{"num_hidden_layers": 8, "hidden_size": 256, "num_attention_heads": 2, "num_key_value_heads": 2, "head_dim": 128, "intermediate_size": 704, "vocab_size": 3132, "hidden_act": "swiglu", "norm": "rmsnorm", "norm_place": "pre", "norm_eps": 1e-05, "positions": "rope", "rope_theta": 500000.0, "rope_fraction": 1.0, "qk_norm": false, "attn_scale": 0.0884, "bias": "none", "tie_word_embeddings": false, "parallel_block": false, "init": "trunc", "init_std_qkv": 0.0251, "init_std_o": 0.00628, "init_std_up": 0.0251, "init_std_down": 0.00379, "optimizer": "laprop", "learning_rate": 0.00127, "lr_mult_qkv": 0.5, "beta1": 0.9, "beta2": 0.95, "lr_head": 0.00552, "warmup_steps": 210, "schedule": "wsd", "decay_fraction": 0.593, "decay_shape": "linear", "final_lr_fraction": 0.05, "batch_tokens": 65536, "max_seq_len": 2048, "doc_mask": true, "train_tokens": 396600000, "max_steps": 6052, "dataset": "wikipedia_en"}
Each number is 128 + 32 x the weight over its row's rms, rounded and kept within 0 to 255. Layers, rows and columns count from 0. The size above them is the row's rms in percent of the matrix's.

# layer 4 MLP down (transposed), 704x256, rms 0.0438, rows 96-130, columns 128-191
size [ 97  95  98 100 100  98 100 101  97 101  98  98  98  96 103  99 104 100  99  99 102  97  90  94 100 101  99 102 106  96 100 103  92 101 100]
[[ 94  76 132  99 177 154 117 108 139 141 149  98  66 135 157 118  74 146  91 163 101  96 141  61 109 119 148 118 138 135 136 192 143 130 125 177 133 161 119 110 128 111  94 104 152 119 145 104 107  87 115 195 159 122 121 130 163 144 141 117 144 125 195 194]
 [121 177 157  76 109 128 207  93 138 159 122 130 159 121 102 112  98 223 112 109 107 150  84 148  75 108 111 162 150 115 133 132 138 103 110 138 109 218 146 124 145 153 137 122  77 159 162  97 144 138 167 109 105 181 125 150 151  74 132 116 177  96 185  86]
 [123 105 175 129 122 157 130 155 137 113 140 118 156  90 160 163 144 143 123 178 102 175 111  93 156 108 163 129 218 112 186  79 128 158 163 140 182 165 167 119  94 184  93  82 133  96  82 162 145 136 123 118  76 110 147 169 194  44 118 137 116 134 115 119]
 [129  90 149  45 149 111 181 109  95 160 110 119 150 140 131 177 148 124 105 107  95 172 114 117 148 121 163 133 158 144 164 199 183 143 130 158 143 139 167  90 145 162 107  79  89 141 122 107 174 140 120 131 139 139 151 139 119 124 156 128 127  92 129 164]
 [104 160  99 101  72 115 150 106 136 146 105 130 174 109 157 160  81 148 117  79 167  95 115 135 125 158 136 167  93 161 114 144 149 122 146 149  90 235 107  97 166 128 100 137 113 167 146 153 101 115 107 192 113 144 158 116 126 129  90 144 146 130 138  48]
 [124 108 109 129 135  66 110 108 145 183 150  88 156 141  84 124 210 105 148 116 149 137 111 193  88 150  63  85  97 206  94 118 138  87 118 149  64 139 160  79  90 108 147 140 124  93 144 173 132 123  81 115 124 155 144 140 115 142  79 137 164 124  78 169]
 [144 148 125 110 165 156 100  67 122 120 125  95 108 159  78 113 108  82 112 153 112 182 130  84 144 123 149 120 152 181 184  88 177 128  98  99 128 164  98 161 123 124 121  55 120  85 141 114  94 110 133 136 117 194  60 154 102 111  71 124 143 130 127 102]
 [156 233 165 150 143 102 115 167 146 139 114 130 175 148 147 126 109 127 130 167 139 144  80 128  94 161 144  78 133 119 174 105  95 225 146 100 205 111 128 132 105 102 131 153 134 110 133 166 130 162 161 116  98 136 141  97 102 147 108 130 145 138 113 145]
 [138 136  85  88 104 140 122 111 151 169 126 141 112 113 118 152  94 137 182 126 163 135  97 158 124 107 188 142 164 105 147 134 172  97 181 119 121 152 140 187 139 165 151  71  63 145 202 177  59 138 154 122 127 143 147 116 145 149  93 119 105 135  90 113]
 [174 151 134 129 106  86 145 174 149 126 126 137 134 144 147 120 150 145  83 131 175  74  88 113 125 110 124 152 120 188 141 118 160 160 209 130 127 172 112 124 123 128 126 121 155 162 139 129  89  84  77 158 101 156 128 150 147  60 153 134 138 132 122 171]
 [124 134 107 139 151 121 141 137  74 184  85 125 104 125  93 117 116 148 116 121  86 110 123 179 115 133 142 110  87 161 117 114 109 127 182 204  74 151 186 121  95 105 141 137 111 113 125 157  89 131 110 127 168 120 104 119 109 164 120  58 127  95  97 113]
 [ 98 167 163 104  94 167 142  81 124 135 115 120  94 134 132  90 198 101  68 134 133 159 190 120 119 179 100 156 101 129 117 128  91 109  69 100 145  67 162 123 126 136 121  75 108 161 124 109 165 148 138 169 169 101  94 125  63 151  94 166 139 130  96  81]
 [106 122 137  80 139 155 159 193 132 169 167 107 161 101 128 133  70 181 162 177 118 137 111 153 126 138 167 154 136  95 149  53 120 155  69 184 115 169 151 123 106 180 130 164  84  95 173 182 141  86 145 126 103 170  92 104 156 138 125  90 139 113 124 149]
 [117  87 150 108 117 161 156 157 128 131  95 197  66 129 138 138  79 160 151 217  86 125  96 134 114 111 117 131 160 112 140 161  84 121 140 170 142 165 138 170 157 154 137  97 107 158  86  87 118 187 154 130  70 113 177  78 131 169 168 104 119  88 108 167]
 [159 108 133 166 117  67 113 106 167  88 187 129 124  95 118 109 139 176 122 135 131 100 133 181 192 144 118 139 130  83 138  82 149 100 123 163 150 139 193 143 107 138 156 138  90 126 151 126 130 174 174 131 125  91 130 117  91 120 127 169 152 124 165 127]
 [153 186 149  63 127 124 173 102  95 165 101  79 122 160 177  91 138 135 105 130 140 120 150 134 170 122 116 175 133 138 155 109 108  93 153 118 147 116 138  69 105 147 151 117 135 105 150 167 169  72 160 154 111 146 106 152 149 110 170  82 123 111 189  61]
 [174  95  68 146 107  69  56 192 131 155 106 152 116 132 122 162 122 159 103 125  68 103 144  72 129  70 134 197 125 148 139 140 120 100 129  80 101 143 159  87 108 143  75  46  84 112 140 136 115 127  99 125  92 151 137 118 114 127 147 135 149 105 111 131]
 [127  79  85 160 106 143  90 133 129 176  89 116  81 110 141  58 145  97 120 139 102 142 102 113 124 105 146 143 158  58 152 127 105 147 173 142 117 103 142 100 146 194 130  80 118 101  87 148  92 105 117 124 111 169 116 145 114 137 148 100 171 151 123  94]
 [176 145 186 146 116 140 146  83  98 143  30 178 150 122 107 155  83 129 140 168 109 186 118 140 172 116 120 116 115  88 174 128 186  94 128 139 138  78  87 171 118 197 137 161  65  98 145 135  69 142 153 131  75 113 158 131 140  59 116 162  85 130 158 160]
 [124  88 175 121 137 115 108 141 101 169  81 133 117 132 118  77  97 101 118 118 143 156 104 110 130 142 124 146 165 133 137 191 136 126 159 136  87 152 127 182 114 130  56 126 159 149 116  94 107 125 132  25 168 147 195 137 117 129 118  85 136  90 192 103]
 [161 141 114 102 110 148  93 100 121  95 167  99 195 135 123 147 154 124 165 136 137 133 162 199 125 116 146  52 159 159 159 158 116 112 173 157 112 111  97 158 149 110 125 216 193 180 130 107 120 116  97  80 156 128 184 131 117  67 172 170  99  83  80 184]
 [166 102 185 135 131 121 107  93 109 120 150 165 200 156 148 136 156 136 145 122  99 164 158 144 128  65  44  85 119  98 133  85  25 114 101 102 176 150  88 174 126 124 139 125  98 131 101 107 125 124 102 146 144 155  93 180 182 185 142 127 117 101 171 134]
 [140 154  68 104 118 135  87 151 123 108 116 143 180 169 134 127  77 120 155 111  53  98 167 127 166 176  90 160 110 154 107 141  72 144 133 125 122 185 128 120 162 190 146 110 115 126 121 135 139  41 130 100 142 115  92 106 116  57 149  76 180 106 102  81]
 [102 180 136 174 162 119 174 151 138 144 145 129 127 116 165 153 123 152 135 165 105 166 101 180 143  78 131 162 146 179 125 120 184  89 171 115 130 208 131  77 100 158 199 163 113 106 112 152 123 121 119 123 125 152 105 138 144 138 142 172 133 113 170 163]
 [ 78 123 149 125 122 131 193 102  81 139 182 127  51 127 114 117 194 118 143 122 165 110 113 146  88 139  86 134 108 134 141 132 203 158 104 135 162 168 128 175 120 160 113 122 134 158 128 149 140 131 122  60 181 189 157 103  97 138  82 153 121  96 120 172]
 [105 142 146  87 150  71 135 136 133 141 102  87 174 130 115 145 117 157 140  75 133  98 121 139 148 108 121 110 120 139 168 137 134  86 187 115 133 164  84 106  87 116  27 137 103 150 110 135 113 147 122 106 104 186 113 133 146 129 109 202 183 162 150 109]
 [121 160 133 160 110 128 181 161 134  55 142 131 137 121 143 160 112 168 130 165 132 209  69 139  84 121 135 117 130 170 162 176 110 180 194 157 116 159 147 113 122 154 162 111 143 161  74  98 111 125 103 146 126 133 169  91 136 139  87 168 131 143 130 186]
 [139 159 172  60 133  65 115  71 103 112  98 136 153  81 123 132 115  83  51 131 137 136 138 112 116 138 134 134 131 175 120 160 145 172 103 158 195 159 137 115 127 112 114 107 158 136 149 106 103 188  71 124 110 106 185 144 174 128 108  48 147 129 211 168]
 [101 102 129 145 129  79 178 118 126  97 170 135 132 116  81 100 181 172 179 117 157 104 184 125 133 110 160 105 121  90 138 141 207  71 124 134 138 144 114 135 179  82 136 125  99 152  77 112  93 112 126 110 131 191 131 132 134 123  86  74 144 113 122 153]
 [141 142 116 115 131 151 145 118  88 101 140 116 174 113  88 122 139 116 132 106 104 155 155 127 112 148 170 152 104 142 112 129 166 115  95 110 158 128  68 146 115 103 132 130 168 115  52 102 132 167 159 205 117  86  79 179  98 112 124 160 138  96 144 158]
 [107 119 122 158  98 133 178 141 118 143 145 177 118  71 122  96 133 118 105 128 125 133 142 114 139 140  58 145 121 105 134  87 155 130 132 127 148  94 136 125 147 110 156 129 152 166 102 151  45 144 155  42 113 129 152 116 124 139 146 154 139  66 145 117]
 [ 96 169  92 126  72 134 153 132 171 140 119 135 173 134  64 149 133 143 124 125 104 104 104  92 136 133 161 130 104 168 164 128 129  78 101 148 152 127 129 178 124  67 125 151 100 111 142 173 130 122 128  98 135 121 102 146  70 101 183 164 130 108 105 129]
 [137 115  76  78 144 178 143  94 118 179 147 136 102 154 139  93 113 112 172 108  61 112 119 119 136 163 105 155 154 167 157  52 106 139 168 153  67 135 137 107 149 138 151 116  84 173 117 130 154 120 124 160 108  86  97 154  96 203 136 124 119  69  96 181]
 [ 88 158 118 161 137 125  88 121 112 151 123 102 145 190 149 106 147  75 130  81 155  85 167 144 135 125 130 125 112 101 154 148 122 159 144 118 144 106 128 131 145 121 102 104 147 209 135  92 110 132 117 141 146 141  92 107  83  41 143  80 157 103 171 100]
 [168 174 113 101 120 144 123  72 100 101 145 124 107 195 167 149 105  80 131 150 110 147 160  88 111  96  92 153 101 199 152 138 102 164 116 118 142 113 120 133 151 155 137 123 118 153 151 184 130  75 132 135 115 117 166 104  88 157  46  81  47 176  71  96]]
# layer 4 MLP gate, 704x256, rms 0.0491, rows 97-131, columns 128-191
size [ 84  95 108  99  96 103 111  92 104 102  99  91  97 102  96 100 100 101  91 104  99  84  93 100  98  99  96 109 104 110 102  92 100 104  98]
[[ 92 116  84  85 132 114  26 115  89  60 122 131 105  89 146 200 140  67 127 138 125 149 131  86 130 148 149 160 154 118 146  68 103 136 107 155 126  96  79 158  94 138  93 113 162 111 112 103 127 126 133 117 112 175 115 120 121 180 122 125  45 181  44  75]
 [179 117 122 134 117 121 126  82 118 105 138  91 128 126 126  63 111  57 121  83  95 154 109 115 177  89 131 118  75 203 109 162 119 124 142 131 143 102  90 124 106 121  89 148  59 158 112  84 108 102 205  71 126 100 115 121 131 164 106 112  90 142 113 108]
 [108 123 118  59  97 141  54 106 135 111 150  82 105 101 120 127 126 107 164 107 147 148 113  94  89  86 124 227 154 144  86 155  78 122  84 159  91 109 109 146 104 138 147  86 119 125 138 151  96 136 166 149 142  88  95  77 191 124  51  70 148 137 143 126]
 [ 93 146 148 150 127 165  93 106 142 178  96 102 116 127  64 127 141 153 161 137 161 135 156 202 148 195 109 128 136 171 106 158 158 139 137 106 134  95 143  78 102 119 112 194 117 115  78 129 107 116 124 118 106 100  96 121 118 123 146  93 128 128 125 111]
 [138 115 150 100 125  92 127 115  89 169 128 160 144 159 144  99  48 128 153 176 152 118  83 111 119 155 159  88 110 152 125 206 125 107 103  93 154 119 100 154 187 126 144 126 147 164 175 117  72 170 129  66 154 163 153 188  96 120 151 193 203  96  91 177]
 [101 174 127 173 114 149  90  89 159  99 154 104  68 119 139 105  94  76 187  73  88 151 128 108  81 149 152 214 131 135 105 102 124 181 132 123 151 108 135  89 142 127 166 119 120 159  90  79 105 128 149  83 186 136 141 145 104  78  90  82 136 151 148 122]
 [144 133  58  91 132 119  67 142 127 136 157  77 108  56 232 103  76 174 202 159 100 138 145 146 115 187 134 107 102 150 129  83 121 145 138 160 178  57 111  83 146 155 150  82 125 134 103 164 127  86 158 119 112 101 126 136 122  95 136 130 115 157 134 115]
 [ 89 127 102 131 183 110 165  97  68 173 179 146 108 124 107 189 104 109 104 145  82 141 176 107 158 160 103 148 185 167 129  97 117 151 121 189 106 131 165 134 110 126 177 185 102 121  95 165 119 124 120 155 150 134 102 159 132 171 118  77 125 117 176 160]
 [153 123 139 168 158 125 153 157 119 111 119 116  92 159  92 109  77 127 138 104 140  97 122 147 131 128  97 160 122 102 118  76  94 187 189 105 189 102 121 175  54 166 142 118 126 128 105 150 142 181  81 147 155 185 108 113 119  81 145 136 131 173  97 144]
 [140 113 166 121 133 120 105  59  91 113 159 100 119  98 121  99 146 162 124 167 174 159  67 138 122  91 131 124  71 131 100 183 134 160 143 120 110  90 131 146 122 142 109 192 162  98 142 110 143 116 130 119 120 125  56  69 168 170 139 171 170 156  95  96]
 [115  86  99 124 154 153 138  34 149 143 170 110 165 130 132  89 143  63  81 120 141 181 153 101 151 161 163 207  97 134 103 109 157 124 121 157 145 178  51  69 181 174 142 160 117 124  60 127 101 126 140 108 171 116  87 158 108 185 143 141 126 114 130 130]
 [ 91 152 164 134 151 121  92 179 107  29  89 134 122 187 152  99 106 165 129 103 171 136 149  92 146 106 124 114 112 176 144 147 143 140 197 127 106 138  90 123 128 141 110  73 112 136  88 113 106 140 155 144  60  74 111 130  74 123 102 161 100 166 104 128]
 [153  77 112 149 152 157 180 176 127 158 131 111 117  89 153 132  69  91 130 131 153  96 136 102 132 141 178 131 108  94 153 175 128 165 186 136 146 137 110 117  97  91 104 105 149 114 156 144 122 149 129 149 166 137 185 180 151 116  84 169 137 166 113 130]
 [123 111 118 112 130 171 100 128 100 135 177 174  98 124 184  61 143  73 137 129 142 147  95  77 126 137 121 157 151 138 133 139 122 165 185 119 158 155 108 126  90 106 178 152 115 154  94 145 185 137 166 123 103 108 103  32 144 115 124 123 140 108 112 105]
 [120 144 129  87 163 120 131 168 134 135 139 115 101 121  77 135 109 134 156 123  89 188 162  89 156 111 124 112 113 138 107 115 137 147 161  87  89  70 163 127  91  86 155 154  95 191 105  70  89 135 142 153 151  91 139  94 137 117 118 141  97 154 103 155]
 [127 127 123 186 138 129 103 101  95 113  93 177 109  85 117 156 144 172 138 130 118 112  89 149 145  67 104 157 158 177 103  91 136 122 156  82  96 141  84 110 120 189  73 113 112 149 112 174 129 141 149 166 143 139 101  82  69 193 136 106 171 114 140 210]
 [134  91  55 134 146 134  93  98 130  91  62 111 152 139 196 146 129 127 115 140 124  96 156  87  95 125 157  49  97  79 145 154 117  79  87  90 142 153 135 105 197 131 165  65 120 122  90  48  67 143 142 116 176 119 103 137 187 130 131 117  74 149  82 100]
 [181 177 132 127  98 199  82  90  77 109 182  72  57 118 125  97 110 115 161 132 140 117 125 147 147 147 110 121 179 197  78 147 122 186  71 163  85 147 171 112 124 152 156  97 173 119 166 170 137 150 124 186 114 169 116  52 122 166 173 146 145 119  90 159]
 [152 132 154  89 127 163 112 133 167 127 167 106 139 131 112 125 144 135 156 152  94 160  93 167 123 164 143 188 101 161 158 182 125 124 135 142 121  94 147 142  95  70 161 122 147 132 185 137 124 164 152 178 142 134 147 198 146 207 122 112 163 126 125 102]
 [102  67  52 113 149 154  93 121  90 105 124 164 186 126 170 109 104  75 124 208 124 174  62 133 203 107  87  98 198 185 174 107 149 149 157 120 125 169 133 106 129 159 164 118  91  80 124 179 118 121 181 113 123 166 141 155 182 180 149 152  96  45  92 127]
 [143 113  92 196 138 151 135  98 144  97 161  79 140  92 152 108 166  92  82 219 145 159 143 147  66 145 138 152 115 132 114 133 146 170 171 161 111 107 157 114  86  98 157 114 106 151 105  68 114 164 137 126 156 135 137 111 180 136 133 137 112 106 105  88]
 [ 96 122 127  75 134 138 129 121  93 108 137 117 131 119 123 165 130 180  76 147 144 180 111 118  95 184 130 144 101 150  75 116 187  65 141 158 166 146 155 142 109 144 124 138 122 165 139  97  94 118 135 112 142 155 127 138  88 183  90  78 132 135 153 201]
 [152 120 107 139  97 121 106 169  60 148 139 182 123 173 103 119 120 135 114  83 123 114 144 188 127  97 101 112  98 113 125  29 140 153  92 142 175 132  91  44 141 148  79 119 110 145 120 151 151 104 131 101 166 167 166 146 200 130 128  96 144 133 167 157]
 [106  84 124  91 144 171  50 126  48 125 149 123 105 103 127 113  73 107 175 147 147 202  80  92 117 154 203 115 118 173 153 142 119 180 144 142  78 185 144  70  97 160 167 136 100 135  66 138 142  90 117 175 109  67  98 150 125  86 138  91 122 170 166 119]
 [149 120 104 138  93 177 123 142 128 142  97  95 131  65 140 145  67 154 103 153 130 134 112  98 165 158 160 143 101 110  60 138 128 152 154 139 130 127 151  62 115 125 164 114 113 151 160  71  80 132 157 176 189 141  84  63  96 157 127 154  97 167 180  75]
 [145 142 112 162 179  96  90 145 165  77 149 124 148 167 125  84  90 107 162 167 153  79 113  96 125 161 150 189 169 110 137 166  76 106  91 139 139 165 137  97 135 113  96 111 173  96 143 107 137 172  84 149 197 126 101 104 160 132 114 114 142 110 162  82]
 [145  99 152 147 115 166 121 108 150 162 129  85  97 167  83  78  95  80 114  71 132 135 153 103 104 134 121 197 153 124 135 142 128 156 119 146 132  91 200 182  74 126 146 181 148 142  74 118 144  86 132 131 167 100 151  80 134 183  91 165 165 139 126 117]
 [131 117 169  66 110 107 116  26  98 148 124  85   7 101 103  74  83 108 166 126 118 137 177 132 137 108 133 159 175 150 122 123 101 140 168 133 118 130 122 154 183 147 190 100  97 132 148 114  92 104 139 171 136 118  94 141 112 124  76 120  82 124  90 150]
 [140 118 129 115  83 105  97 137 118 120 115 107 112 145 142 118  84  88 167 108 126 172  90 115 176 160 164 100  54 182 128  55  95 109 101 117  84  95 159 145 155  91 114 154 125 129 154 108 169  66 117 141 121 130 101 128 168 168 130  82 158 112  98 120]
 [154 148 136  98 147 160 126 100 122  38 153 114 123 151 151 149 104 162 153 124 152 160 140 132 163 168 141  91  74 151  84 118 137 167 163 135 117 143 140 171  82 128 132 146 142  71  90  71 113 133 143 124 140 119  45  88 154 187 118 133 103 103 102 122]
 [139  89 116 110 151  80 110  85 157 100 116 111 121 174 106 143  85 164 151 120 106 192 116 139 110  76 212 123  96 132 132  95  90 114 100 129 118  83 127 112  77 139 193 135 130  99 118 154 155  82 106  57 222 159 155 118 248 184 114 146 143 129 169 138]
 [138  85 114 126  99 142 113 167 118 107 139 150 123 117 121 169 107 142  93  84 125 131 181  70 140 107 125 175 133 214  88 127 105 181 141 141 126 125  82  80 128 138 130 139 102  96 131 159 132 107 114 156 155  95 113  85 137 123  98 169  75 195 173 131]
 [128 121 108 116 177 105 118 104 128 122  83 167 190 105 152 130 132  90 104 182 150 161  85 158 132 114 187 179 172 116 133 102  88 146 115  84 170 105 115 175 127 147 116 128 169 138 160 107 134  90 117 132 123 158 116 106 158 208 151  74 123 139 109  85]
 [147 149 156 234 119 145 171  62 184 114 177 130 162 171 100 135 120 123 127  98  66 202 138 144 171  94 127 137 121 140 127 104 105 135 195 136 181  63 110 134  70 132 139 127  71 128 125  93 151  66 126  82 163  61 130  49  69 123 122 151 123 141 188 168]
 [143 124  88 149 175 162 101 134 187 119 167  92 141  91 135 129  91 151 110 156 134  92 102 131 123 125 164 135 144 150 121 123 196 145 138 141 105 171  83 183 113 207 101 155  61  61 109  94 182 141 140  71 158  98  94 117 122 116 118 181 136 129 162 138]]
# layer 4 MLP up, 704x256, rms 0.0443, rows 97-131, columns 128-191
size [ 86  91 103  99  98 102 104  94 103  97  98  98  99 105  96 103  97  98  99 102  96  92  94 101 100  99 101 105  96 100 103  96  94 100 102]
[[103 177 119  94 165 145 164  92 118 128 102 142 123  54 138 180 148 155 123 153 123 107 142  99 174 109  77  94 199  95  96  64 109 120 115 155  93 194 161 116 169 109  97  73 177 108 148 142 142  80  98 148 138 195 160 182 140 118  99 174 127 122 132 108]
 [128  96 156 152  94 198 163  62 135 135 139 149 177 105 131 119 100 189 138 179  61 166  89 166 101 106 127  81 135 107 169  71 119 131 144 142 117 201 141 145 166 137 148  96  92 152 106 116 118 118 111 149 169  87 132 112 138 201 148 156 115 101 130 120]
 [130 149  82 132 134 147 137 132 149 170 151 119  95 108 109  88 156 115 159  49 117  86  83 136 104 138  75 226 151 106 131  86 116 142  97 102 126 109 128 169 113 155 172 160 135  96  92 180 104 150 120 155 106 150  91  88  87 120 150  80 130 137 158 165]
 [183 128  65 103  78  68 147 113 122 221 113 159 111 151 149 111 151 146 167 164 151  72 145 107  93 118  90 106 168 176 128 158 132 136 112 124 139 169 117 134 160  86 140 178  55  94 175 135 118 158 133 161  66 133 143 126 101 149 124 155 104 212 156 144]
 [147 123 198 127 204 120 217 124 141 124 157  94 137 107 138 149 104 144 128 121 135 139 146  92  90 121 128 130 110 160  82 122 126 159  80 102 156 179 189 208  89 152 167  81 106 135 118 136 135  78 193  84 153  92 141 128 118 178 114 144  98  86  90 137]
 [149 140  87 161 107 104  85 123 132 106 148 197 107 143  98  93 121 131 137 217 107 140  86 143 166 135 125  71 100 116 103  87 130 142 183  88  92  84  90 132  87 168 118 112  93 163 116 134 164 126 111 118 167 103  90 155 145 143 189  66 144 150 126 143]
 [138 188 126 189 156 164 109 131 146 155 102 135  85 148 103 193 139 146 119 136 141  89 117  82 141 132  57 153  60  81 148 134 166 139 103 157 162 139 129  98 116 111 110 128 171 163 163 163 201 187  97 102 174 192 173 141 101 105 110 145 144  92 140 116]
 [112 109 197 167 139 161 145 107 184  97  85 122 100 135 156 156  98 103 141 162 158 164 140 123 136 110 154 128 134 102 114 142  92 140 146  77 158 120 114 107 162 145  90 123 116  78  47 126 132 139  66 156  94 160 118 142 106 168 113 138  72 110 151 104]
 [ 80 101  82  71 165 173 147  88 147  96 145  92 158  88  53 171 119 179 128  83 182 100 126 119  53 132 157 130 126 142 175 119 124 109 154 155 107 171  62 141 124 111 138 142  71 224  88 128 184 132 147 125 143  95 154  39 138 190 107 148 105  86 131 197]
 [134 141 106 167 128 121 106 125 126 109 100 130 139 167  69  80 140 138 102 131 172 124  43 171  85  44  81 120 137 112 132 125 125  74  65 108 111 143 154 114 140 108 100 105 105 150 164 132  89 148 166 182 131 102  88  81 181 196 118 188 152  79 141 134]
 [118 167 128 159 154 153 168 128  83 115 106  85 142 133 123 135 133  98 165 112  51 163 100 147 179  81 201 126 121 129 143 139 167 150  96  86 110  68  66 187 144 147  89 130 129  82 115 171 112  71  93  94 142 122 161 106 159 172 162 120 154 137 108 171]
 [144 144 110  84 150 132 187 156 127 130  85 141 151 108 152  59 103 130 160 100 107 136 143 160 126  97 101 166  88 109 158 136  82 139 125 123 149 128 174  63  95 143  44 161  92 150 156 106 100  48 143 102 109 136 168 108 151 152  77 163 174  55 105 142]
 [138 123 174 131  91  78 118 195 110 111 123 164 204 110 135 146  96 112 173 166 174  84  52 159 119 143 131 161  96 106 136 122  95 129 123 164 150  88 124 132  84 113  86  97 172 133 105 144 142 168 109 148  98 164 103 108 169 141 155  87 185 121 163 120]
 [ 93  97 108 127  48 104 125  98 235 136 134 153 184  98 150 140 191 103 145 188 114 124 128 168 119  96 120 110  97  99 100 125 142 120 167 161 134 108 118 138  99 164 124 159 149 132 124 138 106 119 119 101 149 159 117 148 166 106 132 140 127 219 240 139]
 [ 64 127 120  55  99 111 152 152 110 177 142 141 124 108  29 140 128 144 113 119 129 115 116  98 154 109 143 149 127 110 174  93 102 105  86 135  88  92 155 141  91 134 110 125 162 174 113 154 135 106 166 194 109 143 173 104 115  99 101 153 150 138 122  82]
 [105 134  92 129 145  89 101 162 113 141 154 103 109 129 131 254 127 118  56 154 175 132 113 134  96 118  90 123 157 125 163 163  65 161  95 135  87 133 143 115 126 186 126 166  99 155 169 121 138 101 150 130 112 106 110 168 128 158  99 197 145 140 105 116]
 [ 71 175 133 160 129 111 165 144 152  46 140  87  89 136 113 160 117 158 150 123  96 131 131 141 139 191  77 123 165 135 149 151 131 105 116 144 120 167  89 117 152 142 109 168 117 153 150 129 116 140 138 120 166  91 112  98 106 131  81 123 111 114 150 159]
 [ 87  98 124  84 150 219 104 123 137 141 156 154 157 154 130  84 174 137 165 142 170 159 110 140 181 148 139  84 116 142  61  96 140 108 152 160 171 144 125 135  82 149 109 162 105 106 142 156 132 193 107 134 131 154 177  85 125 111  70  99 201  93 148 125]
 [112 145  95  33 127 176 126  93 188  72 158 169 141 146 100 108 159 147 116 116 154 140 119 144 114 112 129 136  78 202 142 102 128 120 134 142 129 177 175 172 107  97 187 104 130 130 152 175 114 138 130 176 176 143  90 128 172 132 125 157  63 138 160 152]
 [141 142 100 117 126 138 121 160 143 183 156 163 164  97  82 126 109  96 168 160 164  90 118 156 151 129 199  95 201 105 109 129 128 160 123 113 125  88  69 147 188 153  84 152 143 123 104 159 109 103  89 136 130 111 107 142 129 126 120 181 107 140  98 139]
 [142 110 112 138 158 179 177 170 159 102 141  94 175  72 144 115 114 140  78 151 107 124 164 115  65 160 141 128 162 138 149 129 146 158 176 143  92 108 110 108 113 100 153 142  65 171 121 182 109 119 159  97 139 121 137 191 148 133 125 122 122 125 149  92]
 [148  98 152 181 131 137 111 106 108 130 159 207 146 151 128 139 203 105 141 119 115  80 164 178 165 120 133 100 117 110 141 125 124 160 117 104 112  92 107 112  89 100 115 121 160  58  97 105 131 164 122 132  78 138 100  97 160 134 115 113 129 120 122 133]
 [160 130 144 120 142 110  86 136 111 107 182 124 126 138 140 165 118 129 172  89 153 138 165 101 177  95  35 131  92 116 119 140 144 200 129 124  90  45 160 103 152 106  61 113 113 156 164 161  94 158 131 125 118 135 131 100 169 193  95  92 122 189 135 121]
 [ 97 116 123  65 134 129 164 145 130 141 104 133 133  95 180 123 152 143 154 231 118 177 111 136 130 152 137 133 197 145 185 119 107 159 142 103 151 148 157 108 119 114 116  96 138 135 179 147 130 140 118  70  70 170 138 116 135 140 117 104 122 111 116 168]
 [149 157  93  76 189 102 104 118 163 136 129 137 151 134 109 124 106 105 157 154 121 128 136 132 118  65 128 144 120 179 124 143 142 109 116 150 148 157 154 141 128 217 138 177 115 104  73 128 131 181  92 136 101 157 128 133 145 196 136  67  99 132  76 154]
 [ 97 135 112   1 138 131 116 132 159 143 129 126 129  76 104 146 104  93 155 105 125 108 165 159 205  83 161 130  71 125  95 112 148 199  93 136 110  83 102 146 125 110 136 114  89 196 136 102 123 162 110  71 152  87 106 151 106 139 130 136 115 154 112 150]
 [127  82 145 141 193 169 135  79 101 195 142  90 175 208 151  90 117 129 138 172 151 102 126 105  65 154  91  78 118 115 135 164 134 186 141 116 132  69  83 114 140  65 150  73 115 101 115 153 130  86 138  95 114 106 151 154 134  62  97 181 122 124 122 168]
 [137  73 145  91  92 186  70 101  94 142 151 110  84 129 139 124 121 121 117 112 168 119 120  93 174 120 129  80  40 153 142 160 130 144 155 168 134 117  57 132 176 109 174 151 115 112 152 133  70 150  89 145 136  75 125 103 130 131 152 167 179 177  85 148]
 [128 200 134 135 125 175 143 108  86 133 174 118 108 145 165  85  99 159 180 120 175 113 140  71 128 192  58 123 124 160 140 170 102  78 166 142  71 136 110 145 187 143  99 146 145 120  56  47 128 117 126 108 140 142 102 107 132 103 122 106 133 120  92 170]
 [138 158 136 109 129 105 140 125  95 125 162 119 163 152 122 181 123 114 122 159 156 117 127 123 210 168 106  64 102 115  93 135 119 120 138 176 107 125 141 130 142 124 125 118 161 113 183  74 141 114 160 124  80  92 151 155 160 152 100 143  77  96 130 140]
 [142 205  92 209  98 147 102  72  93  92 120 124 153 156  90 148 102  91 185 132 138 118 114 151  75  60 146 109 118 145  49 102  59 138  87 148 127 118 105 124 114 131  74 114 154 107 131 145 115 120  47 113 157 145 160 176 140  71  50 115 108 134  59 156]
 [148 131 155 137 195  78 190 166 119 138  84  68 198 155 116 165 125 144 149 164 230 114  85 129 135 166 145 172  92 156 146 138 104 176 134 145 106 102 148 151 140 137 153 119 124 153 118 151 125  89 109 134 123 201 161 143 132 121  97 117 121 139 145 152]
 [102 161 107 111 167 125  80 151 136 113 163 106 153 144 132 128 128 102 141  94 115 130 125 141 123  97 166 158 181 125 138 126 138  79 126 131 120 197 144 105 149 140 123 169 122 102  80 111 126 134  73 130 108 164 141 109  96 233 125 177  78 109 137 153]
 [133 146 134 169 126 143  93 141 153 137 137 153  88 124 120 145 124  75  95 134  95 186 172  98 118 135 153 152 126 143 177 188 134 132 104 176 125 155 127 150 197 120 107 173 112 143 135 129 123  54 172 161 110 128 119 134 123 130  68 163 135 168 108 155]
 [ 75 109  86  92 104 113 134 113 120 129 145 169 143 176 144 111 141 130 101  82 158  85 125 119 105 101  84  42 154 141 138 154 112 129 143  95 145 108 164 130  47 160 182  86 109 117 157 158 160  91 117 159 162 106 167  63 131 120 156 142 128 127 182 166]]